{"n_layer": 12, "d_model": 320, "n_head": 15, "n_kv_head": 5, "head_dim": 32, "d_mlp": 1920, "vocab_size": 2048, "activation": "geglu", "norm": "rmsnorm", "norm_place": "pre", "norm_eps": 1e-06, "positions": "rope", "rope_base": 1330.0, "rope_fraction": 0.75, "qk_norm": true, "attn_scale": 0.177, "bias": "none", "tie_embeddings": false, "parallel_block": false, "init": "uniform", "init_std_qkv": 0.0349, "init_std_o": 0.00582, "init_std_up": 0.0349, "init_std_down": 0.00291, "optimizer": "muon_variant", "lr": 0.0016, "lr_mult_o": 4.0, "beta1": 0.95, "lr_head": 0.00573, "grad_clip": 0.5, "warmup_steps": 113, "schedule": "wsd", "decay_fraction": 0.763, "decay_shape": "linear", "final_lr_fraction": 0.02, "batch_tokens": [65536, 131072, 196608], "seq_len": 512, "doc_mask": true, "train_tokens": 875000000, "steps": 6915, "dataset": "wikipedia_en"}
Each number is 128 + 24 x the weight over its row's rms, rounded and kept within 0 to 255. Layers, rows and columns count from 0. Numbers have three digits each. The size before them is the row's rms in percent of the matrix's.

# layer 7 MLP gate, 1920x320, rms 0.105, rows 17-97, columns 240-319
104:158117135092099153124117085130156088157127133126151049159143144091138109115146156137077112101154119122098113159102120113146115179122137057115138164118172136146156119112167144111127119158161142132143107158129176133147114147161123142125123131
097:127105135161132123126132134050121178134163129133159176110141077097147171130117110137115091139148133194082090144100131143132150155101133109153127114122151105108102141115120137130094127149136112109127116138111146181130116103106124145104115133
104:109130146132099116145153124147106148131142118094099148102114089145092090161152149087144117114081093149132107112162129113132145130121131169102140151103158149103144159064064154102163131128158113091155160132110118204103155115152074133117100149
105:109126179140137150109150137089098101145081123101106150133167121115135158126172132106149083149106079146157144107145080098091133178169188145125125128094110157127124148118102124117156110084170106108140140108133152151108082119123102098101158113
097:139167136125128140084136152118123091121163146151166131106135114138083105112118165121101149143165140122111124137079113114137142133135115146127123106133158125092123136097130107172154094116150082143142135086138158083165123173154100094097117156
104:095142117143175125161157145184133120080106161081132145109108129144117176144118103090124112102111156107141141093130123103113131138120097105150093114161124155144125137106075078158118122148125124151148133096144155091098097149137131065130143156
099:110097095150168096078120138149107143167089100186141118153112107115088096141096124126103143087099169145073108113121136105118136178099145108103157099105122119182138145161180134120100098116115108150118142113129124149109113140109139130153120136
101:101093130176116111151152129144122105188127186135148156090080121115125110141143171106100111111150114154102114168101125119124112072141180144087078122123108140131114139140186122121129116111125123144124131105132088108126177143142126105147146137
103:090117137116137124119136115132105118119130166139101128122090121113076138145117159149108099075106126086122106151174152131108112109164102113105148115128118101151107123114072121109116136071107129138156088147137131115132132102165134133103136083
100:118143136156092125128178094140157153155119102134128146127131169106084146121139121118103132102129145083125139125127142086129098117113152165142110128097119123139089098145122130102114115103144114127152128100079125150135147119114160150112110141
101:101078111120145089154095168125112135139105134141114075102094118115105108099117097138131140128136133147123121137162150113092125139086111126096083129129105149132133139122101080091094130147161097136132121113091111115119106183120095175120124188
104:083101132148133170138084131128097132094129120142150139146142138137133140145100113101114164144169127126132163119099139142099138133136127138115108119127143126126121126125139064134170113145130131115151118139129124142177144116160122099126111117
100:151115101148142191141113125173108089122123140125154150130119151149173177172168141147124175148122111143141136106110141150085153119125151131149161072147095125125100158093133165130118104123099121143110135121120117093131123164088158134139117142
102:099142138148166122160106110125153121177112160121117157167140082153096103134129122133154131090167133083143103129112149118156153093079130096170123175129154135155083126139122144131152151136152147128168118075095128151135173089110126110118112147
098:119131148166148140153097130126143108138142135140168098120177087112102178137128140110096143124148103136162094114135130140101110134122109127129129160102123146164121137129124132109078181143139164119114109131102136141130142086134111146127127108
103:126102144169108141093092090105094121083164151127128136112089147100167115141105103149086105153103148109097119135137100157144127162152123099126125167145180088151135120075077100086150127116111133102119117122123133122122134150139099140108108099
091:130127146063159094121126114108114126146125162151138107153113168093101089081149095142151130118109143176127105122125126119114123164182185170131151141079110155178148106132168083112157192142087104129114149098151142123087140099149119138076132091
098:104127113121121157123133111141124140135173099113126160086141149139168201091104123140150108098164130142121144144115139109122139153159107095127132101126116138177119114117186101142135133105095139150153113104124150118165171141139087068139168091
094:113122134154125120142097121066141095141147101128119122116107152139111108156217159136128141155124115129122125126161121118100158123152109139137154139133124129139108153117117135073130127135166171145108149140133142071170136097083095091147129100
096:159134134137116140157129158121150154124168092141089144088139135117150117116153131091122124103134121133144124093135081154112150153164142122125124171156172110126154164118144109143089132137156145148093135144091131147120116114097095116073110116
101:177158116120139098117156122137131109154124139118146159126086135073118142149122141128132118110122123087127118133109124138168126188115094121101108142158098141117131128138095122142117131088130141125117123143089164126126102083086133131145132148
107:138123115170149139100108080107141135111107160136151150123096158157126126136110142092121170134080152140130184101109165119156168110115112101120123094122147165136119105148137108149153126092154148128132167118118102189114136140147170162142114073
098:131102138115084117105141096135086098125129057130133092168142122141165165180145139080110143144116125112103146115077157127152127139134149128088114127167160148147143141133151161118139145098131137141198143120178160126095116120125103145172102132
095:158164089101131156125156135147155091104139134141094152159134124124124111123158139133190121099080124129099134124145151114130152128144144132140180119160161158148110103128124162139145131091144138125134147147129120082134099126111156115107143088
102:130096125143131099109130098169122129099154160156118123111134088106163136166142086103146082104099155147100130146138145073153160140077179083181138159136115113109105143077097112131170136144161144171113107139149140103141112117105166117103117099
100:101127129136115098143123120128117094134118123091104113112124115127144131161107140114159168123092144140129154142147112136132153110147159081106162118123147106095107105131146164099129170142131162162155111087109129121123110116145138106147107125
103:133135163142134123108091184100111148117115129133108161110115131133117118155092123121086116078107127129140058123135151129061126122093138122118136136133119098103150115154133122103104107085129144107126114161141120076151144083066119115146157081
102:146191152153121102147155126158149161123116064127136130131097142138154114120125087126115162113159134104118132156136107161112129129170090164090133133181127096142136118147103136141124161108162155151146143147124159174140148130166130102152128065
094:099060130097124139168107102187086088118159153119130114138136145108123138149135109117083166188144134126161171113124181158131138121118143131138129115122155153128157130130129104138129135145117107137077141135142158122125101159181127127109080172
102:127097120117158146116118132089103118171063182167133156155157141173139095159121196157090122133133115153122108114118143123178113132118122131115113124114093083111104144135150119117118159090107096196088110097148149158132176145165146151121124155
100:139149108116134112144154116113102143147134143135128154090134124160119159114123198166117127146112161175154119142164120151130113097172132104146112169168097157170149120104145112109120135143092162148148099148117118158132141146120114110105123126
102:126157132102114160112132091095144156158072128129085070132123125138121118123152170065110131134090128152151157161135121165153140116182155137105162158137137138148134114143106142163159110154105156168131142060120117142130123104132132164120117129
096:150075162140082143114106161125127150138089148150176123139129104097121155088143133133126139127132131137139142104106126103115126137156106142155161101092063122143128129128131119108141151137136119133152148123143152172147126106124150112126166106
098:121170183131105136126141137154152117127129143095122142154115201130083126069135101125145117154158086132170162121143146187129134060153155115088133107134148137151138113168080137163117098116119119123137125119143100124121109100105134136132161139
102:117157131127144136121132110127104148135151122147138143087160151139123082144111124085128137114115153135112180101075124103116110125155180130098119107177127127143133150151080123137148154156095150108110143129106129140137107070124151146119133103
103:163129139115098145133121149153156153091130085173168088178150114124088140122139171165145094121140146139107200148129123130127194140102089118127123082102124087078164149138135142119144116169134131133107118101161107130134107110140124125098111138
096:124106167156134184108108123118142145122108125092168140163146161122146102164117159108124150125129111139174081108121097134113127164171130113095152119120138114177140111138131093129092110118149117134126151144108131086125108148139170113082077109
096:175129166108124114117177163096109145143143117101115129163111143112137152126080076153092159125154160129140119149104165156123094091143102151121115150149146106090090136153115117130155158117110152139124150144145131154148119105087096125131128124
100:097143111138073116098170067126122098159106135145137161116129133127118131091143094177145122102139118149080140163057100150100158117117114114157112105088143107117082120104111081145082132157094136106172168116141115158059139130144179136128148107
096:160171135121138116100091113077121109115111097133164114102101134164136057136120087130145131170150150142152144127108135118101142184145131127179116117097128129126116087103123125120127149162105120139135140151146141150148105160164134129177110112
104:130156152123136108127143111125106170073153092156100138147134133158137110112125154148108175089143151102135141147100144135126107169134119136120148113112119143134134152108190157164122137140123139077144139131111140174114087119135125116150128150
097:094163158130076104115124125143127136164123101167139131145142161112110144097113109136150142109097100097126100118135163122133131146117146101082149140100164126155141109168134100129133104087093115111132141122129107175142159039145090090134121161
103:153150127156093137119124142090140120112128123147111106119125144147130152101165161162146127111111112163115122169130105163144152153070147141093143163136171119122121119169123128089154111141101116126152123147171134119123141164133126107112149085
102:097124135131165113119142054145138135149136083137150143120154172116100134112118138108105123112162119139128111131139131169125137167116082134110148187142119141094117110097125136143129176097143161066130160135186136093113143135106133126139112150
101:110112098132068117116119137136131126165135102136133117132104109106158103165124114110117159136084153172121124144123157089153126115084122113140118119098120112148107149133181139143124088129123123133107102104162124121088119102128130103132110086
100:148144120127144101151081109069132168103114144150186129151110093121150078133108113115152099133116081158140112098121128161126093167130131142119134095125146115130098194135156110144106119155105154126121112139128141147119159121108104137155105143
096:102129157113128147148117116120114138148119111137129204107126145187143121118116096105159147128112103112154141141155128122123127112110122140156082124083105149140144123129136141127158146138124115125131166095126096158081116122130159141127150111
104:145159144146103163106133152132121179128127113114107146174141160124114097095105128142107142101151133110107166143164117111132119096163163149128140149065128119147162101135138112166128147142136120126092119111128115123147134096134117072114094118
101:143123135172142121098126159121122105142146158110082097114163138094126115107104146106098100115161080164140110140069157111134140138130168101159145143101170119122106129162113148059116109137127136128144133123075115132088149096117164120150116119
102:113117160138118090130109097098141162090146104127154145111135108115189154119155145174112136157146138111082193124134150102068126137142180159119116121111152156085165106098154146099125116130119132111145106142110128131120125102118131112186094091
102:135112134127138187147125121078158107158138144116135120119132178110120149122162116162105131165089127064115132126124144056115097140135103098133123156121107174089128153138134142139183105149131128119146113108142123113117141119122120064113117120
100:144118142119108147174119148084115106127102153128139095141174125161154121162105212145112111124110124174127139126117118131079106148092147114098143127132146124184133115136104099128138151168127117103119115089160122091091178123100103141173118123
100:131137146122094044114122147133118127113108133148138150161104118113142127134109143167135131141145166115096094160116138143132075137102156149100118162110133137087129107146129112075160099142164121101104136111096116154163104088135146145157110095
099:129146103130103123141121139135143134143110122088107147123137111096109133106127160125135121144085147124150119151101161122127112132139144117117124100167132136107148110110104131055161123129117122150129098081087132114121121126134140135135143156
101:139105103114099084110149132135128167133121134118138161137139174148110127141146153072099138112107142129108096069163141154117123126178137110110151136125122135126080112146138099121098113127116137173102104151123109178132148096136125163141114088
105:138095125133172146158124137094100102105117141110152103130156099101131155131134136161106097156133142115151138134127135109140156145113117100156055171112166153131141173126119147156090106100133123166150160157140121118135125095095172171136109105
101:121142125123126091131131102119101105167168081123078159141151129105128141123099130148150116120104062147122104126119126113107147128120115143130112107135163130118128089146149116157094118150112185111100093098151161150120148122086092148166123138
096:110155159159119132120108167098127163129117144131145151182144127110169121149117108121130125122167098114144136091111142140132152152147115152154138112133130152128116130112170119131119141155133114125167129129133145071140127145102137127138085131
101:100133156158127115121116076094112134135141118103121130136126141092125080144141122114138165096153109140131150125134131149107113104175130123126140117157115084118117125125149102143087106152108153136150154102104142126100150152131183111111127146
104:182136109188128119088119162151153132126060128148089131135126195117118085112127134167179149115166129142081109109100087113171166156108129137092170107107122108127127128134114118108097119138130124122141099130134144144127095147093143151108154086
100:126112128138096114147113125104122098103111131139133118139157099136179082103129142168091138147164123096108173165149127123141201119137129097177136123100098137147118123138160156128138113136098113146127158135174094117106136132117136134112083187
102:126088100131127132148153105129096084124124144138128082129106066157135129120125110172134114138091120141132115193103151121114083114158108109111126151173101096132141183150113185101132139148122168117143130117115139117106160103128187125101123163
102:140111068133141108164150133058102150158149134084116142128102125146158070096107103087147118076159107161144142124103138150122109147128144118155161164118156127115094133152138165108173167141101114104158125107143102074134148193166105169156094142
105:133142118177126144130141131114160113130128101098130115153143115111089126140127110159087106116064153106146140149138114120086130052141147081140144175098114151129136093118122147130144121141122119115130153137131078125101132125150100178085122103
105:136128108128152132143128100075155108144089097165115117147075114088115135150105090113139144122131109118095144126157127131110133127169121119096117133105158160180140083160107128164151139109150152114129095156134155127126139107134144132136108088
099:137086114142191121144099132133117152136120136138093135082098131176136129076140145157112122110096165135102082058149114175152101122109156137125142118104108100114123159127135125151103133120106127139139114125115129166120123092108108158143114144
100:071119123137114106138129151144076120145130085164160109093123108111097116126148137098140103099101117131119084130140098175115086093076145115099141134115134143091093185128113123114151130130152080120138114124128133193157174122072135112091114176
102:172115123155139107135183126062086139088148141111091067091141130124146082104144116129138145149094075112115142129126061096131116120129114136115151164126137114070176108132131130118076154143119134130148120099159143111123108134136137129114134129
098:145151138105120144110159174107119106129160118195110167120183151097136154111148133145115154092100142101111171162132129153165113128124137139136126123177088118101134149107108161128128148155090122126122134119131111153105144110139134112155096144
098:138102165098129134108135086115122213094133117107086115126140186116126141138113144139120135127163152137148167109106141123130108105121127157130111102126111139147161152110115128128130120139103151114077125084174078108107104089123081096125128113
100:167137108124152138093155123129129129114107094155085117154079115143105152127134122105102133110124139122108088109121096116130125117131120089137118113116122124084126131105124135132147112179125084127111109158114164125154134143129090116146136134
101:106149118127106108109167118139102174129161099135072141094138146127096124125146143118132142149169184113143093173103109116116141125125141101145101066099136095141081107149114110127146093138127112137170114119129089141146120125127105150150132112
096:188126113108119089121102127087121153148094126117136141072157147146128084106105097136166062118131133173181134167107160127176124124118128103150175137107090129154164152141116099139165081163132153109151132109110132117138137088142124111123131128
102:145124149174131133113114100118178094123099085157075161132138157152126129162151121116166133104119115121114144118145140137116114102131133132140147174129130115153137168085108138090129152153096133124108168102123090181115128089137147165102119094
103:129141095199130127106173152167089164103089113122125153170115095117143138133157111180160120141194110138149093148125109139125112128132136130110124117117142126154126141161113146153152098133132115117132135160112115155151087140154086172100069170
102:083135114186092130088098104147156124096154134170088115141123132139160094097125143108114120085109123143128126131114111131123145131074117184120116142099131127124103131143124156154152151125123093097159133147099075086144140098122160104077093112
100:110167119108116123124151088100127157108140116158087126143154142119156140118105129169137124120109147127127106119135112136121114167144113105096099129094138098172081158115130116137122119150150105125148173087127112148117160169131137088101096119
087:143134150125116118132173100153077100135082145079105112155092130130107171087110114176122130143135132122123160101132149135106086089132148095129117143099109081084140128145131138086123165145141177107129103107125145113127176174147139115135126123
095:112114116147132167172146176112123115136149148112152134149117094137118136107158105104126139088150124154108130124079150175089165140172082159081143155110159094161123115118111156108104119109090117133178109153154108092114134148106145136107159132
102:092116161115059105142151118150126155109145077137135141125119132129137140150148162176183110097127178138110134150088118096105117160148079113135129084146123139116113114150184176122079144113114136183128097118123134092082088093120141154095111146
104:107083141140112116097083153147120108140149132126117138140130146137151125123161139093201118098159125103128156153110099155125139097127131133124153120158175062090157122168122126151082130124109146103132106138125072127131130108138146104101132126